Part of a small language model's weights.
Architecture: LayerNorm before each block, biases, normalized queries and keys.
Each number is 128 + 24 x the weight over its row's rms, rounded and kept within 0 to 255. Layers, rows and columns count from 0. Numbers have three digits each. The size before them is the row's rms in percent of the matrix's.

# layer 5 MLP up, 3072x768, rms 0.126, rows 55-127, columns 0-95
108:116128109097115186185095123134144092137092099107109161117156123117141149139124141139188115106108120117160136139149119120153125131146128126116150171128127080135145136183160131122140116158134070102128114081137142151096154117119111139148125151104117120113129119166141125147116126167111124165
095:135147116144104103141114127115149103107133112106144106122123137155172125119162178113079126106173095146125120071081115106148155117161122107112143129106159119174115115143150162106126114130194119150114092086110113143161143169138083107112116175139118125140117112107122104079066116146132099140
099:173086144135103142211123150091122136140144134103129152106095113104111145123121095139131132082109142115126141135158137121115099154151098120099139061136082129116132140164164127148169104129106123135106141090143109093144122123110111169116095147144127112129110105140079103141136117148102135129
101:107124136063112122142116094144109182129135094161135139131132108116141088124141167146107111115122125101126127129112119139148133129114168108133128120138137134144167110125135109096156169125115122105132149144094121160122111069106135145134169151081113148114121141146130111112164127191169090124
098:153143147136152088183162080131122160142158127098122121150088101169164110111148078134120145157120136170098125108141077101146158123133091159143156103130082115119120128148132121125120123088156093111147146092135135131170152141155104084120133109158096113118127090150118115120150105131121155116
102:192116166114136136132133138125145136063131121147159149155142086123102128118179107152137158121178142125170126124135156143139130116102100098106112139127096132144154171137142103105123091102115117117163133122124135111139152124141125136141099131176100103098123155060147167143147109112145157110
098:100128123144125107117093136151090144118129149117104124145134103068095141151168195116128106160128120136106086130126126137119162121126091156114138100118069114098095116170140147161153143100095169162140156136130127120131146141099143125124131168105113105143124154103142149083111099134098137135
102:150125082159088125108116085135132119121122122113116153111068142137170148092115132114139104150153109088152136145123134122152107109097130083120152122133123107156136162097198099110098135143142128183173110086111087099116114118093131114167129162171112165112165133089129119144134102121144104110
109:109116135137131117111134123158131141181141158146120141091135148127137127122164095150152121146126147114146165112151131106064132184119105114120086121109117164137166128134130106117106151117097121128130121070108124129133088109136110132095117120105143146123131137108149137134154128115178121093
099:123084131112136126143093107104076152159110118126106082132123165158148093086140115149124120098158125164158125106134160126123104183136153087113116097102172097129154114128132127111142197135118142103196130152116113120059116164155134115121134107164141141166095131106112163126157088118113116161
099:116128176145112126134182120109110134157136077113175185149099142144084104144143110109120131093127149132114105070185109132122126129101082131131084120160139147116108166122107129151112121105081134097086121167123155139137118087101121148121108132117106130126138117147114134105155079172137125166
097:170123169132185054122154128132111146176117147108143169147108132128157136153119126135117145128145089096126120131145122122141109115118151124141199114141126167163103138173135120104115159135151119124142096139125120147130130164119089115138143138112130129110151098119100165076142141118116108134
101:170101161090154160120141114112092125111124087117159125108120116110153129085108114128130147116168149109138107125172119136159129157114103088150115127094110130115121081146145079104172110102093134116140104158170114165172165137127176148118112139097126128070125156080144149159142117093151099115
101:107145130156099146160111134095147125173116145103161113088130109165143151134080113146142143103110116105136115112107095087153131122112112088086135145132100114146122162150161099114118137096136141101088116176126137165113146116148161154065081162123118137137159132160122139096118146140115173114
105:109153147121128176126132103151191128097112132100129178131152122101136162128156101155130139175136114123119128152108116113114093100103115130073153113106117098162112116091128133129157167086170135157155166147116097100128141058101138125144097122117127120137146160152106119106100137130142199152
099:112149112165083087157102083137122125119122114135136092095120107101151134132114129112173136129079153119085103169142109159126149127152120111144102153103140167091168093162139115121111136141138127139159133105113105151137122098137089179163133138153175140117112093137102125125102108149107152149
104:142143155083134126126133151124140133111134116127107099152142092114170099100145188133133115123131129162148161114112123085151108103132139088084121127125065141104094117142085080111129148111143119132137102106105124123146136119140116096113128090109154143138143153129144133079175128133128076092
097:071147102142154127136078182101128101119101135124102164118141139127142134191117117185166146070096127152122159129109105129108096117120101141153123112169135128097125087107184149142149132143181154162150123123138166128143127146178131147149120161106165122135084118087139088169128128147130096145
095:139124128140138101112125089136159154116133089110161169130165084120117145120114148143140135111141088187100124168126116170107116121110074118146100118164164132118112134119137133153121104187114122123134110150181166147150143123119091174116121108144133103131095138120124112118120119149138104117
097:147072177103131146122119151101092124137162134130105146154139111119140099118137106124166120132138104129078148134120134141108160113152134126145097105110113124141160101106159143167140168107135141110127118142097181128136158130131106137121149123102161142102159121088130147099168121186152141132
097:089162129143152082118087133110123136122098144131143085170134119136133155106134169165117121143125093108163125118122112121117106120127135171130121100154141130139120119139168149156130135118173136147122141137112152142136098088114113147120067140141155123144104169112119107130097104127133115086
104:124114153116103132153176139142086110121167132118148128072118122140111131121078126137138159126141130119146117155130140114129105151143111107100133098164150097150087089154146119094154105125092122103102124146123145165090119129117146128126130122149139140165090112120133094125127132111140100092
097:166133161130133124160133165124111147137134110116146136153122170117109140110096095135124145078155138106145101129139128110122141129147132122112110127108152125127132116087150138162186166131125072101159164127115121147131113134111112060179142137141119107130129143130169138146136107102097145108
106:117138152115104106107158143099100139128149106109154108095105142159089116160114118127127139107137107153120114119152089138146160154111127106151098117165145069122133159116125191106109111150122092099118138133133080137109093140189096126119147117115098135167181146143159111134081090126112080149
100:168168132105172097160078132106160148136133167122145102148107129131172119162119102118121116081117122133136144119120084150175146194120138106110055109120115136128149117106114152115183115140129103168124149104126149166106136090079139109097101097175134131149141130123127151087096163141130156141
096:137118148133109108138120148104168109171118125151159133132112102118064122146138117112134142111108127148129131131142168141133143137115130087124120144118124150182181157142110122120136122191097136102144125116176147106102120133131123071128119099146121155124135137127180112129091113121107117108
105:101118083136120136131142167106159126117150161147137128135091086117151137103165103133107110159161152120159145111152122079131136123183140159085125084147139132152099143123164098136128150157163182090105106150158113156106160132089148100097067112161163131133111153155112148108134133118109170163
104:144193093117155118120148158160126131116117132103182122110135134122147163134126125174141146132129155088145161134179124158101137161145107160149101136106142062122109118102118156145135111131157125148157091136160107118099146110105101139081127091091116158161149116167135147083125168114081107158
099:160134107114164168114131128139123162095132142136122124137168142109127163151174142100141143120108097124131141104140125123123107186111145153138141151154145124156156156161157115138119097133086108134094103140117138131104170175096150128144122108171123126145115143097132113119138110134142084141
099:119115097139159140129163133130140144145129110111137086108136116134120128098123130148096106137127135139134189143108142112103140113149161140115105123148127139122144129130134111104120130129133135108104129181102114127119137107134115119133149130140148152109109110099089129184150098142142165145
099:143138141149079128082127134132120105134100084131125105118101134118071110103118125129129114112156156149131161099121127130110136115095152151145137095144120136152140151065134125139101130131163099114107066102167145135117125129105155146145172126123142150104135115123115079132155105099164131146
093:115131115143174070115166132130132187173054093130105149127119102146148111148136124078140130118103107097131162102131133115098168163098136162120115138123105079127155150145158105101131091124088103104109096111110123138131121135084156164131152130089090088113126088127168118092146094113118103077
099:122070091120104109140132171190124194138119142106089173121152170141098114128133150176169123092124110149151145152136138145172106156133155136163134094180169126089159128129156095126113158111138154127077138134094133114168169147109125109109146122101123113095060091074158090120101114131125131140
100:161164173114104105090110123123151091136082147152166112154139176157118138138120082090137093115115128227147102145096129080112159150104155125144120121156155144142096129151159089179116141149121126109098120112140128108102122158115122120141115120127114103098135120179162096108118131123070130119
103:126129127104123111065095150127092159153134142094107137157164187139134125140153095103130129133137144097139078099124142165151120145202075153137109106146103102090155120147112177131170102119104144064142135081171132140140149150149159135088104139140133133110133170119102119151090112122144142145
095:124083191148086136154112128144131146156168118134134160132151140120148151121100107130131131123105130078156108116170136130118181136131144122146106130110129137128126143097169109142152122092098158106147098136096144111143138151200149139130153155126065103105101125104174100150142147128132142149
102:123163169108148111085145111113067108170148110141112119101127154119180147143142136159119124104116099156128108142112118137105139148130123124154127155155116131127090156155115127162132111114164118143112135085153123137129093128126101133100109107101112134136144075159132104114143148101143146147
102:124146122118153103090167134131107133118167128126110114108089112136109138176140141135127137097091105158103104098093130148116124132115133206127130127073087105124084091182139093090140109066185128154133093108158115100107146140058125109159168132073139142149164163118115101146135117130129135126
104:082154143161125124123113157066156154138153191141123138081123105119129112083130135122087140137094142133105095109121125129125107129181163114122104116139142117129174113159110186139140167130105105135119129146099143145089103145107148121111130116100102116136158142118118120133180138155203148162
097:123094126086145136147116149133108116116098139155142153146148136146134138105095186102134102094128107144135155151100134105119123099142127139085119136098108178150104092114185112146131144152138147137109106123161108113142123132141133124123104137132117136142125149097123106116094155162150091152
101:099139104129110159160134155162151143130111136122118122105116130076112110121108116145176130110134136117135129126154120105133151149089131143135118144105102137136102165160175108132127137117122128122117122138118112109122116116095164112123157115070117159132140109093128142120119137115139143173
101:070144117119145133177173123144126111088134099128100133155106101119151114108134138160133088093154131131096152096138132100124121183180123141119140165134111121087165149091179128184136125127160096133113165111145147135161116131097117083132107117129163143134144112148131170159095115119137137144
093:074132151142153170089122089133141170121093105092123138131137133148093117140106105160130135115162148123158135164116142087074131134132106125144141163107139134167160072157105119159145148114109087134097104145156116125116129151105100119122153091132153110169156112101120138106145141156191131117
100:114129143117118145106149129132106106101147105152132141148156125128075128121152163107105126099104153187121108173144150122121112116103137160102144147112144122167148155122099127085154138136133145127122125080149147129099155133093135133100142112158117160115118071146150119097159134179138103125
095:055068103157116127103128158150114137117139184128072161120145169116102123108142137149131115144124105147146090151116176147096183122147166152096148140159141094159140111117126079144134140170130106148136120139130118140124147131125116149154118128111127128116115131172134136127114127144129109166
108:096145105098129127140136162111143120137132156090073202129139145113072151112151162132138118143088141205113090136096143127119093178117119083137175115104139132149167129146152084106130127169109092128090136170133097082146100154155121182132129107117122146136102106155157107182145119115141141162
097:137089098124123129107143150132086126137138141125134111088138127133150126159122116164153133116123125135111101164090031151161126145137096158139123124159120097106146128123097137170146115159119110169091132122141147084150142129144114083141141180107155141128149112160131126119117149137142164154
114:129109097121107195091133089107115146138152073102128152145097142113158146124069144106130161134069136121099103112103119125091129105127116140114126160110067131154147105148119109122174151138100121119108136127135112168103132113124137111095119118114123155152137099114082158135114162119175096082
098:110182175153117127169113168135141171162158124154124149118138144169087090136097105181147167132132108122088132099130140122116096130130068123138121136160113192144126171097118109142141165133108132119118152119116062140161096120132120110132132101121134110139108152089149102134140116148123139151
094:140104126137120130122074133128160123145138151107124141156150122071123127119151121092115145149150175123124098138134140105092144147117135092135123156154128117169120101141122076114121111124130091172112180123115127135126148171118154103161116103179119103136087101155141135142102128123093120130
100:121103110111147107119138157120122105165138110138135139132129138144123137142149140127131094096154119155084117131102117124135137124144126146139137099155113160100121144115099108136128131106168088095105167114163106107093125148095107097112147107114146139165186109154086110114131072103114130121
114:170133143115196134136123120136144146161114125108169154120135100121158130153137153139107173111095129132102146147161151096137201133113096137128144128134119116124145132140128162131158141142124151099136141129122126138116129116114106132109121155141137129109161125155133162143120149132162081163
102:161122132111138121130151135117097099181097098161060132138120139143124144111103126121133124102134160160124103159143154107114099178119124134141149134116144195128168156177128117143163162114148164102145130123123114125150129150110114108144134172118117133115129145136189114120127102140140111084
094:104122133112162128139118149102137130119140116125112140155115138107125156158138175140109105140137140145141123103113148169107091095136105140126096128086125133101142156126143102135135136120144127100091129113147163150140133100171146119107187106135117146117108104116133095147138102121106111143
104:138169167110177115127133100105093144104121128115142106097130145089123122117129114135140155145131139065134158112129123135075140155092126134105130128135169134157153163096144137143129100135092140147181162152089138104119123109134155108150112139116151116122123124103133154076113150130106115146
094:116185105122124120175116136113143115131120109118143127146104120108115154146105110097139122098119142118132126098090084114131158138138163120112114164165104119126121146138150101137136112106126132123163115094133117149156127144115143125142114133142134138121140151119090114109105114137163142124
102:142063151113108149182115156129163174111147102127139108150123118112080100104130126107143099122125137147154135141133062139076112132133125128112135102098112148121118126119142140157071127134078133112144123148147194096152133175133170096114173091133165173131120181121129127114126081169115139162
098:124153146191102080132120160136142142160124144129131164136128144130174088133145096171103170165096123137142112132147142132113108134128135171118128149091100152154146108125155114113131143144105089126145093093125129138143157159143126099149080076108138136139160126118121123110097142108121105112
103:140107075131111140139138130105130145128164136131105066175127170141096134122138115126131070137123140132114111169119113139084116156069114150144129099093128167151163156131125098142146190088123151177123134113131139140125143143138068131118119108106123159160101120134107113176105137115095150128
093:119121149134082106098109127116144129162156099105105121125144133126094151112093145117174136142107148150135127126153184154128076154135138141148152138166108147130097114136154106159086156103112112124085108122139183087138108139077129150125133146130164177158140129115119156150134090106140111118
098:113122128158120089152126134160132143072148140102106128121118132165128110104106113132158153104150073144128125098148147146150152146156154146129099154128140151104126137131121126120119097098111107107162147170137122121127111102138134097132093126166097151063073119114141142132137133119156111107
098:113137113106106176141099121128147125108143166125108144096132153100129092130124064077146114127151183128099133099114149117147126152145144155100084116150099129116129113115123116126139134116151142102158137112120103106094123121124144132112130145115121113144124158098152130124174149140112087145
093:111090178071108153143132155104150120138122104138138109119135099119100126127144134124148084140085169170174084155155084091138114173117120106152152118150157090100134159135079099143128146135107154104192126166133108111098136165110137103110094122137082122131106171109153122171134124155150117102
103:121157109163134105105123164164093159109115114146105131101116128132129149156134128121104156110121151110083105136164140150086128109114085119140175169119120103138139159135148173121134113139130123140097180122173155139113137095168093098170134173131143149182182169139142171082137128132148129141
102:131143101137131175135120102136114108103172111116140103143149093115118154172128131159141089120133117122094139200159149145152151146106134108164154126131107122147151162174101121135105182105118114142119111191158139123163136133116156152118157146175111098132130110125165146154087146145152110141
104:130134141128123137086152127134106137164125108133111156140117136131112143120064109144099149139123129162118112148084087125149097158132084149123148162123097104139129150152136154134144108146133126144156074117086154126140131091124134090111132158102128158162145111126172105133114127151137086119
097:090178142134109147142089132154110136109116130089128120144121078103135128127202129134113123096132130107123151103130125118140181120148121100121096120174123129151154145108126139105126127107123102159138120162102144132106143167142148104096171173164118131154123116127105146140165091084094121121
095:116099143140120147138112164157099174093169128126118134145077125129135150139175105154138183125095120135167164119093113123116127092144125106110102089155087161118150105096178138166133098081105119122153173093147149070164169103140104113135136158110121172159105124127140117122090106104144128136
100:135108138171143135097153160119153137114171123115135144120119131105136123132159133115101146129096123082102198135157142159130121130134110100137097129090087150162154136106108158144127120087102138170112114179150147157145136134103138118098123118137106099114106122119140114146140104123101121103
097:159087081138139195126151160091143173095115142125150081125081106153129130135151090148073139144114178095104136167143135165101132167124133122117115146115081116158083181113154099097147126107104135140115102092103096144142139121152130152116141138113159131146097150116122145113133096123121098159
104:134096138141160143164168155127123105089128112124113115097118105153163115134078142138106145125102121147098114140144084099095162133150135108142141116158118118104145111118128120093113130159130110128117149133144135124111154159179193175145121092092148085122129174136158110114105122123111134126
099:124114149073087121105125090127107143166114125141126118127104139111150143136140097109153099122160117111150117147109133119106143130154120097163131138159112076183127172127148118065100104152149150150138088134114102149121098123108136149153140123178136138133142150114145139137159126134136136134
114:153132156101140098121137120135125140105120140082126146133090103152113114155142131117104151128100149141119157111098107123144139089124134082133131164130099151121093127129187132186166112129131107109123153146140092146125105092087110124119145100122102079151131188113107145095128150135091129130
# layer 5 MLP down (transposed), 3072x768, rms 0.0327, rows 55-126, columns 0-95
104:138142131123149121153135148125111096078102111108117085136135138140184129130184110101126126148127138133149131144142163101133107113128125124129131137118115110105171120145181140131137125077125132119106116141111148144156135087146115130131131182102122163161176136151080122131128111142147141109
099:164147166196152121134148137106128132102162143114135132119094128154104117146106135087103135139158144091121140099126075150136095072134134151098097182164147123130112111106141133157137180140110084132099123140162111150147166117135139131100123095133097094104097167119159151135091120086137101107
096:108079134157097103108112100108084114136127107134108111146179101171088120091094137136112105120127137139133101139115136167117125122136141138128121137136129083121075071140094118137120103131123172131116119142131107140126158134127095103137175175135110119108135126140119166123147149137089125096
102:117084123151101154140103114156136117133149148105140156136073141154123133160144111087114125108141142147175136123163109148120161104105107106084137104142125099146131145127126161115097139083125111127099142130138103120148152089171112126165106145155114145130187119121114144194124110121121133146
096:101127185114146097157155120174098129148160150114145115136103104113128137124138168146111112118121153167157134151130084096110151133130126157148126136102091139102106108158114102122123150130131105144150158157146124128118101163130172132152122132143144188126100121144138119157102150147115132114
102:104102134105116161144147149107152165115144071104099122135166149128092100113165163118096119115093138138150143106148091108121146114165154148129156121120107126142160121151091107106147081112115102089154112100092125117116139149141150140164092115112104145138135097146123158104147104135121148140
095:103119157143111148120130139123109109141163110125130166129138125117156124135106140099146101141151127139123142151093120132111164099146099146142133075091131114128143121134132104134111094111145166125136134091140132095144122176143148144149148083125131127115130139152138148100138167126138133111
102:115158143161122117120067097156118119129121084131154107170132106125135136131144141114136062103132172079142089143139176098140142178125127138173180207121120132071110124163133135124102113124130157138103172110147127092116155139178093101153138160110114098100123112147101079106111114118090099103
106:106090156162132127141139155143091161147134120147120114113147145183141124139121148141100168145100114081126145146085104094110156137112129152120121118101088142148158132152100111158182127082129120151075160150111139143169118117152140142123113133137122105154148129137108107133123143122150116084
099:093124120063115094124103120127165143150122090079130178134142127147154141112145122157163117131139131154134083146152166134120143148156206144185115155122153173165111139092152101103151134102136125083108127140098115148113098062091135087122102105139149138089128128147119135124157107121132143100
099:131152167102128127136157139151121118149093117126090139106116174143143110116109149131133125155132127098137104144125073064158101138136110125123114130159121045119120125112155125160077140118112113127130110120158137146148119125139129137147139157127113107126193090131134151142139140137095115076
096:145121098122155123092130172118147075169168131101137146132122132135115105129097111082103149127129118105108118156091114092111167106111109170096097074116099128127097117143168100192134104092163117131153164095154130141137131123102098122113129110132111129093115118129150123157129105133126093093
100:215115160138139109123096129100114139144135118114104134133148111119115114160145096119141139131118122162085158150090132135157144137100122089156118133078183140119083109163148160156134112163103113143127170135052117105111137147127102129133119108113152126171122164154103159141152118146137124114
104:128121133145107114112159144119132134142089121112137170137094109108103082138173106105131121080138150091163115127103123122106143117110144122156136115121115113159154107149111140136106171126154101155108135126164116086096112138136088143155135159132106153143115141121091133113101102139133168095
108:152162087099124136123136129160122105079116144150103145118160148140154120143140127167111124088092128105152148113072110158144126161116103124133134156137141118144149112111138133108072115125122117181120109124151128139140102088112104095178060127144120084131094097111107102106120110123136132127
099:123119160125094134115105098121103101117147126127122094167104101137116143156124123145171120105121144146124107165163107147125117136118123122124134115076100068099117097116103100131142115135151092167112156133177093127131064130075101118116109100125134139167108097089111128100070141094158126063
101:112155124098159140091078126166113136120161116145144174116157110161135164145120158106130133122151041132178132086121158127129123152104144167114078140134106123170131087147096126125108110160107116107119117104147163071120143133125103116138146136143129125092147152182102127111121148126150162117
096:128130102081121143151147116084113167099106151144132142148106140091100146090121148115105154124105098106113106080104126123143154121129114131098123125071156073122115101122095115126124131138109163128105127137104194109160180136124112144156104139121174131117149136146128123125137102111109122123
097:128119128112124144142128138138167127093161181163169110196123113096134124129108162151090119130068121142145114096092104090105104105116149104153147142092162126122100133126124107107132120110128100124128160111099088056129093136160127105102127126143156146127103169139114149127107126098145125123
092:108169125152133165138130164102172134135065129114130108148150142087147122139136154149123134138110157131112109151116129114124115131141124129153127123160138142128154095052083114144132078099147138137070142106133080126181087159139140157094114141168176107171143127142119131132098098091115140112
099:130143105169141138120178127138142117132139095155137123151137140147102126060146158165080122122136127105133149158156096111130078145140137115158100133118125106123089124125108137151074138102122154142136154155158101111149128113135149148130135113140119168137181124129131150095130100150073112174
107:120140177074136142131125136090136114111082100132144143129139088083122107146121106146144125085158175108140044135125093109118107142119108121140138141128092156156130114169103117201166114153138100116176114088153135175147108114100124141131132133105155141112143127119159127133124167117111120115
094:086147128139124140163135124147107115151154102105150113094139127151111145084092126172141111098114110128097120067120144149105153133138138076086103142093138101142119166121163120090101137110138160130139133148078147114113107144092114127147113099082092139148128133166136151116131109118138114122
106:179151137129097126127113120160099094113098126154130154086085127156129139169107130133145163131139155172113104112144122142162132152115130102128062128131148113127110123114132131131129137164121077139087113125128133124120087128114140158125153130160120149099115107112114143132080168102071123137
095:140085135150147165127093167149138151135137134133129121154152098129137102125146106146152104114043157122157108136110130108176125171112121120161093117100116112122111119130081104089094125139150117158139121135130146173106114116113116113133155105134152111125133121120120145125110156141178128185
101:119131144109100104112164123141129128154124084125120100135090124086157144144091116131127111154097160135084179145101135148127082102122147122177119116124152159085135148133150132139128100108096103079134096108120122163091123135085087138162112114122155097185135160127142161115093153154081160125
108:135112110175093152122149116129136136107149090147146130162091145125134129085135124091056100156103132126158154110114144155098083144111142110131136064069191133098088111140138115076134173133119140102123107165133160127148137123097137187115137130124158178118127125129125145122094159123089120146
102:104119147144122122106134133095072106123121142110115126122169075090098133115118085128132221140137120136132124131164143097110105120123136129196129138123124128147149142135111101077118141135107137096126135142139160168139150133172171087102137124142171113131114152128128129121142128101189131118
098:125137093137167129090161101129146147189118160165112147094100159106093162159072143134098126105163107127142132164137136119128128114194144080130123108130139153138123125116133123121134140107113155123107135145135144149149083107086178096082120132157135112117149158117177116127136142111114141073
100:080141141101130093120147117145112108131139156161095098100135117115138135114126078166109140127189130142124151098122125134141103132136119168123148111119139142116105155156112093135143078145118125132111129143110130150106142145137140170117103174169124103121105124107113164143129145095169130162
096:091129169102136103157107100099123106139155138142168156123139110128159132109127145118153116137142168102126075094144140110160149106157094142144087114111146150103136132139128122143156122151149153133139125078121124161175145098141136094108118138110131112133174134152138168146098121163161120098
094:129163141116156060145154137179103161103114143117110117094138128167114136116117094133121097137113168123105121142131123076131139133146164150150171117135110108119121140134142139120147157122165117122156149174144207140112100134143156157110142121085141131073134137147097122115168152114097130107
097:096172149077093180130137139124112127122103116126144093088120126132127108137129123107141115108140108143097087116174131111139153127088149145136100132124136131071140133150182092124138100124107115137150092152129120126085117130162100124100140137090131138144142146147118068087110160141117138111
101:109149153115108121154082115126121133140109140098178133109160137178149123152092152139169131105146153111145109177137106105186145137108136120108146136167109137122135156127133102182167101156095133139086143146117127085147081169135132141084128079102141137144136129158137103129134157133135190137
104:093113133127124129088094127139109160108127159129123104151142144092143136121112100118114126127080171103159133081108152116135124128140138126156106137119126139201126142188148130139063103098188147131140134088141138148092169078125141138123127155136125123098097091124153114119122128152169185133
099:149138146130128140097136108101121145110131128094138107157122118153108137149152147115118120136091164098112150131111120150094151153087155102173139124131134114129138110137116108117139169124147151143124167163142101151124126143148133165128098114154122142153132086084098107126094101118117149098
102:088129111108130134135132133140145148141121155093109114126161151073118082118142085148078128145138133156125125127127130158088089124093140154136128137163080150122105093082111131145117114127159130097110147094158129142094098101150112122122164087080127117081150150132112075122165129165085170136
105:155144091089133122167132113139065153132139139132123126169176154150147101091108143158158128122129115112108199131152159136138111118107166146103138114079125140156103110137144140081134132069174118138148166105133113105130116087140120109150096122112124060110131146119106178122152099099129099152
104:103091137146121094126124127121134128140108140136109156141150172096127108143111097125139118148150146134136113117122152172141137123088124119082159070145118102095144119154130106183133111145145149114134128145139146126125072154106099139121131157100087135136093185105130090112097127131081098126
096:143131111133106120114122182085099132111122126116134146112084105175104153126134112156121113146134160135071096113112131160153124126125100098102117112144143146146077131158148161136081142110112155123171118161161165136121175130141145121120097135157131163139114145155106148112147087139117082107
097:093099118074133116137139152114133149135141104153126122142099060171130151111134094148078118119124153154102116100146141133156124118128143117103151135125126102107107104133090164158107110164089143145128108114148114132116108134128127140118134125088111120112110143107120122144095201149102139168
102:099131133148124117123148119106165125120140124131113155121077158102134095115102120148165148116122134106153098141130101158101123136097115130135100117183117123121131134144183144146124093131106148131124067105148103158131127086161151111109130128114121126101123134103133160146179119108156159092
097:142153086135139128137141103178118129124122162137132111147141106149164194122148120128098121139109128155150187143105145141100105167141098151154176113113136171120117149163128161151115186139139104134115111145144153161141122132102071146125132087152120102134119127136141125108155167150147121132
100:176067095128118103141107089146138131159121122099137127121141141161140127142168164104179115123179133170163125163138094110111093100136140152128126149115149112126112147121131114133143141106193130102082167106093137121117077143125106144147101115125159121156128127139116171144129124126138080165
092:156162122104123162105125138095164108105111105117163125151144133154163183158148123122122080124088172106091108121172100105140107156183129127104110173130130111094143154089148163163112121116132124107121154114180152144130149133175108145157129093112108141104143148132159111103152132135114103149
113:110091139157155141117059139151128148147134115129143124136121125167153151113145146119130141075114133120154131110104148126108144154140086183110098119137125136168133104153128162139138154126159100138143090143132143155129150122102134103110101162136157145084139135154164163137149121123096055132
093:126151094138151124098133133143106112127098139100141105095160095118115122115137141103137107161096145139147135122147144150122145137139145103108122162136149137142107152169130135101120133149100154125125149113120109147146142140126145126151101138093118135110144138107127098128122126128097134107
113:099123093104092152131131117141110148092125131151151162108093126081148152134115149088141150107151087127106106122144159139113124158111126123087131114134116155119098136123119112095107137132102113150127145105126152148166109148169145145106148139117151128090150122177121149119094161117127104124
102:114117096113129117160117140166197095140132184125167115127138140152110100132098157128072139119127135124161131094169153149117195120135093155137149118093144119137150187125123106114117142123118142140128136144122100138141132142135106107147108120069137143142057136143080138148122145124119187171
095:112111115125149113095088102139123070138182121125141134148106158189138126113128123141144103140112122123178117144096135135143096131114151110158068143115181101124142126093170131147146140102113135112150113147123145139148145114138127101165113142171163153113142157139102113106159114141184093130
101:162123147124122112105117173144123147171144127123141128110111108129125130117135122157139142152081144120129161136123124108129171079142147129130113125143119140133144121133098124175135134137122155099145130104090113098150100197158122071104111094177166148131129127109122121100104128115145184101
115:115112105069131111125159140162102143118144132106145145149152113099136118152121134131153127163119148115128145136137168137105169080111105156143110144136095094130166122139124083109147144123147141101140165125119132153150099152093122115133069112151119133144103122114091159122135139146115153125
099:105136119153099127133138067157126154185094157144129135142128176099130131114119145139147162161112102137109132141136140148105132141121153099086140110133141122126131129152154130161182106117153139148139135111170125108107144132115139127159146137118120121107117120083120199076120105107070157106
093:129139136136146160123168119156137146085125137092118153108127079151105122133086142147120119169107127141151126161127107113120098098124138113124118167102124081130124158079158100105107096109131163156130129079093152116124104130102126150093109088163147118101140143127141163136149183179154138091
100:090130123101119128094127105100110094119125102135174147151144140092114099124097138123132158146131137132129097147104098105088141132117115176147111099121155115121155094094173134128099117142065186112140114157147112124119133139137145128159194164089148131134187119127122121094142161085080165074
097:136146119094167128166148149141131110136142132175109137146155122095110125136129124148132124197080086153075159118072138121188130168168122111118154134115124123124102069160158140128133111120133127110142131078134128145139134173164077176119116143126120114121163123112151152069141127141106108141
100:119125118157102112113103104124184159143111141168126102141152121158165105102107124088128141119178191138101101137155135164101101120109121078151125142145157134093132154143103133141114140150127149142134112126148165131094142120146170139132112143083204136113134130110154121088125099123102099081
095:135091145111135152126137140114122108142122102110152080076095116144118113118118113126127093066125172085167123140131150121116127142157077134111131113138165120129099137131161099126115144142107122154144137145117110110151112178125149156152147141103124139162130158157117089111141127178102127129
100:139166111154095109119108132121095101100122153133096128144148143132130143132121109141105125159110160120130110124087116130126108126110139104140119095162174153133121148158124113128112122119147110135139115126096131148100126111137135091123116116110081100140138113109137138122124184087096146184
097:091103111063123173143170135169077133175150102160113153112113122118111154100146124139108146132102116063114142148140111144144144166145158119122165098117102177125131095127102120195142109143122150122136168141124134126119148134143112141166136128129098123132126150098142116139127133129122116096
095:144116083107119123108109089145200133161142070114158118129103113131138125117120151134141150120159089119137121126153133122163094107166186102151135152154064121152145137101150131128133107123141051100161109190142117164108128130158101087153130173120133183092154122104138124120114134098138087121
095:095115137159115120125111139089110147091143107141135137127122096114111158131128147175153148167112102127159126105114162136107111169118129153123128145107138124157121116139077148123132118112115129151115175161082132138117152132159100130132163146138114132080146162176136154119105155150122154154
105:123144144151138131127133112142127133129125087122135160145171114160099140153136078122128106081140130141124148085117138149142164118157108148138128094085130122153138099085108111118085142146129131133107143133111139090173108118156156140126132137119113088120131126157098127126105125088132119137
102:172128152102106110159142181083145113146147104138108125143125168154098122162149143149154141107136133131174151123131125136144157149143142136181128124053144148134145136115123164126182129119120113115101149087117107139116156074110106130119145106151103126135132162135116106125147123145093172135
105:142081135117136120133150126133122126148124124134124130132149121117117122143121119106094092136125124116167147121097112108119124146121134151114131131152080166161140134098128116147095137127144113137120115115120120128116156152109116134151085125157147158131137135154148120146127132104141144121
104:135123097114141140158134111118113141119135129122115138144160093121115088126164091129090180137113056115119131151120166123128120172103130125128140112140112113099153125137118157127110147158142162134151139138119169161120180175115143074104191098120121122168098137101143158108139167125127156169
092:134085104127121089149136140138140133136121130152076158103116128087079105135106100145116125133145141156150093121129108122107129114073127111106127123107107078132138141160146110121109140148175150117145108142136103164142120101143138140144142126109078178138099162132080155120140130136090138147
090:129196170108079142088131171160146132149126132117100108156106094158116141114084148138103136113129111142089134100157097126115129189124144132106114134114111134096109171129165147093144135145110119119132152124122122134123069120106168178166091111149160113098163084116101126102110083171120127134
100:098092144119084073186161128135131086127150129073150125087098154134131117079086133149130126109121105095161152132110089097109128111127123112089106105123112137082150136156148102112149116100107125076159087098144117142145113142134139129176140140101077122168132130071101126161159150129107076142
097:112145118137129110114111162136141126136123100165152137152129154104118142122144125158106139132119133110128154135143124151091132134139134121096112142116117144166110137136143128147144160119135095156119124122143182122122095121117150126148113135123082109121134095147136117142112150162109114150
103:137162126120113130111140156126085093144120189125122137147145139164123143157150151111153134138171124100118140165190150096147118142125127126098188125149120137115103105121147141147142159108159143128140120159107128115163075178161121153101109103176135150165129124118146108152126117138168164115
099:157176104145130104127117128117133125095117137088141096123085097136111142111108120164121130136118118110122142107119150131104167124189106173122115104110122156164165164155127130146125127161126121092147181179120117198110098173140154082147064134108148179112150132121130130132153134140155130109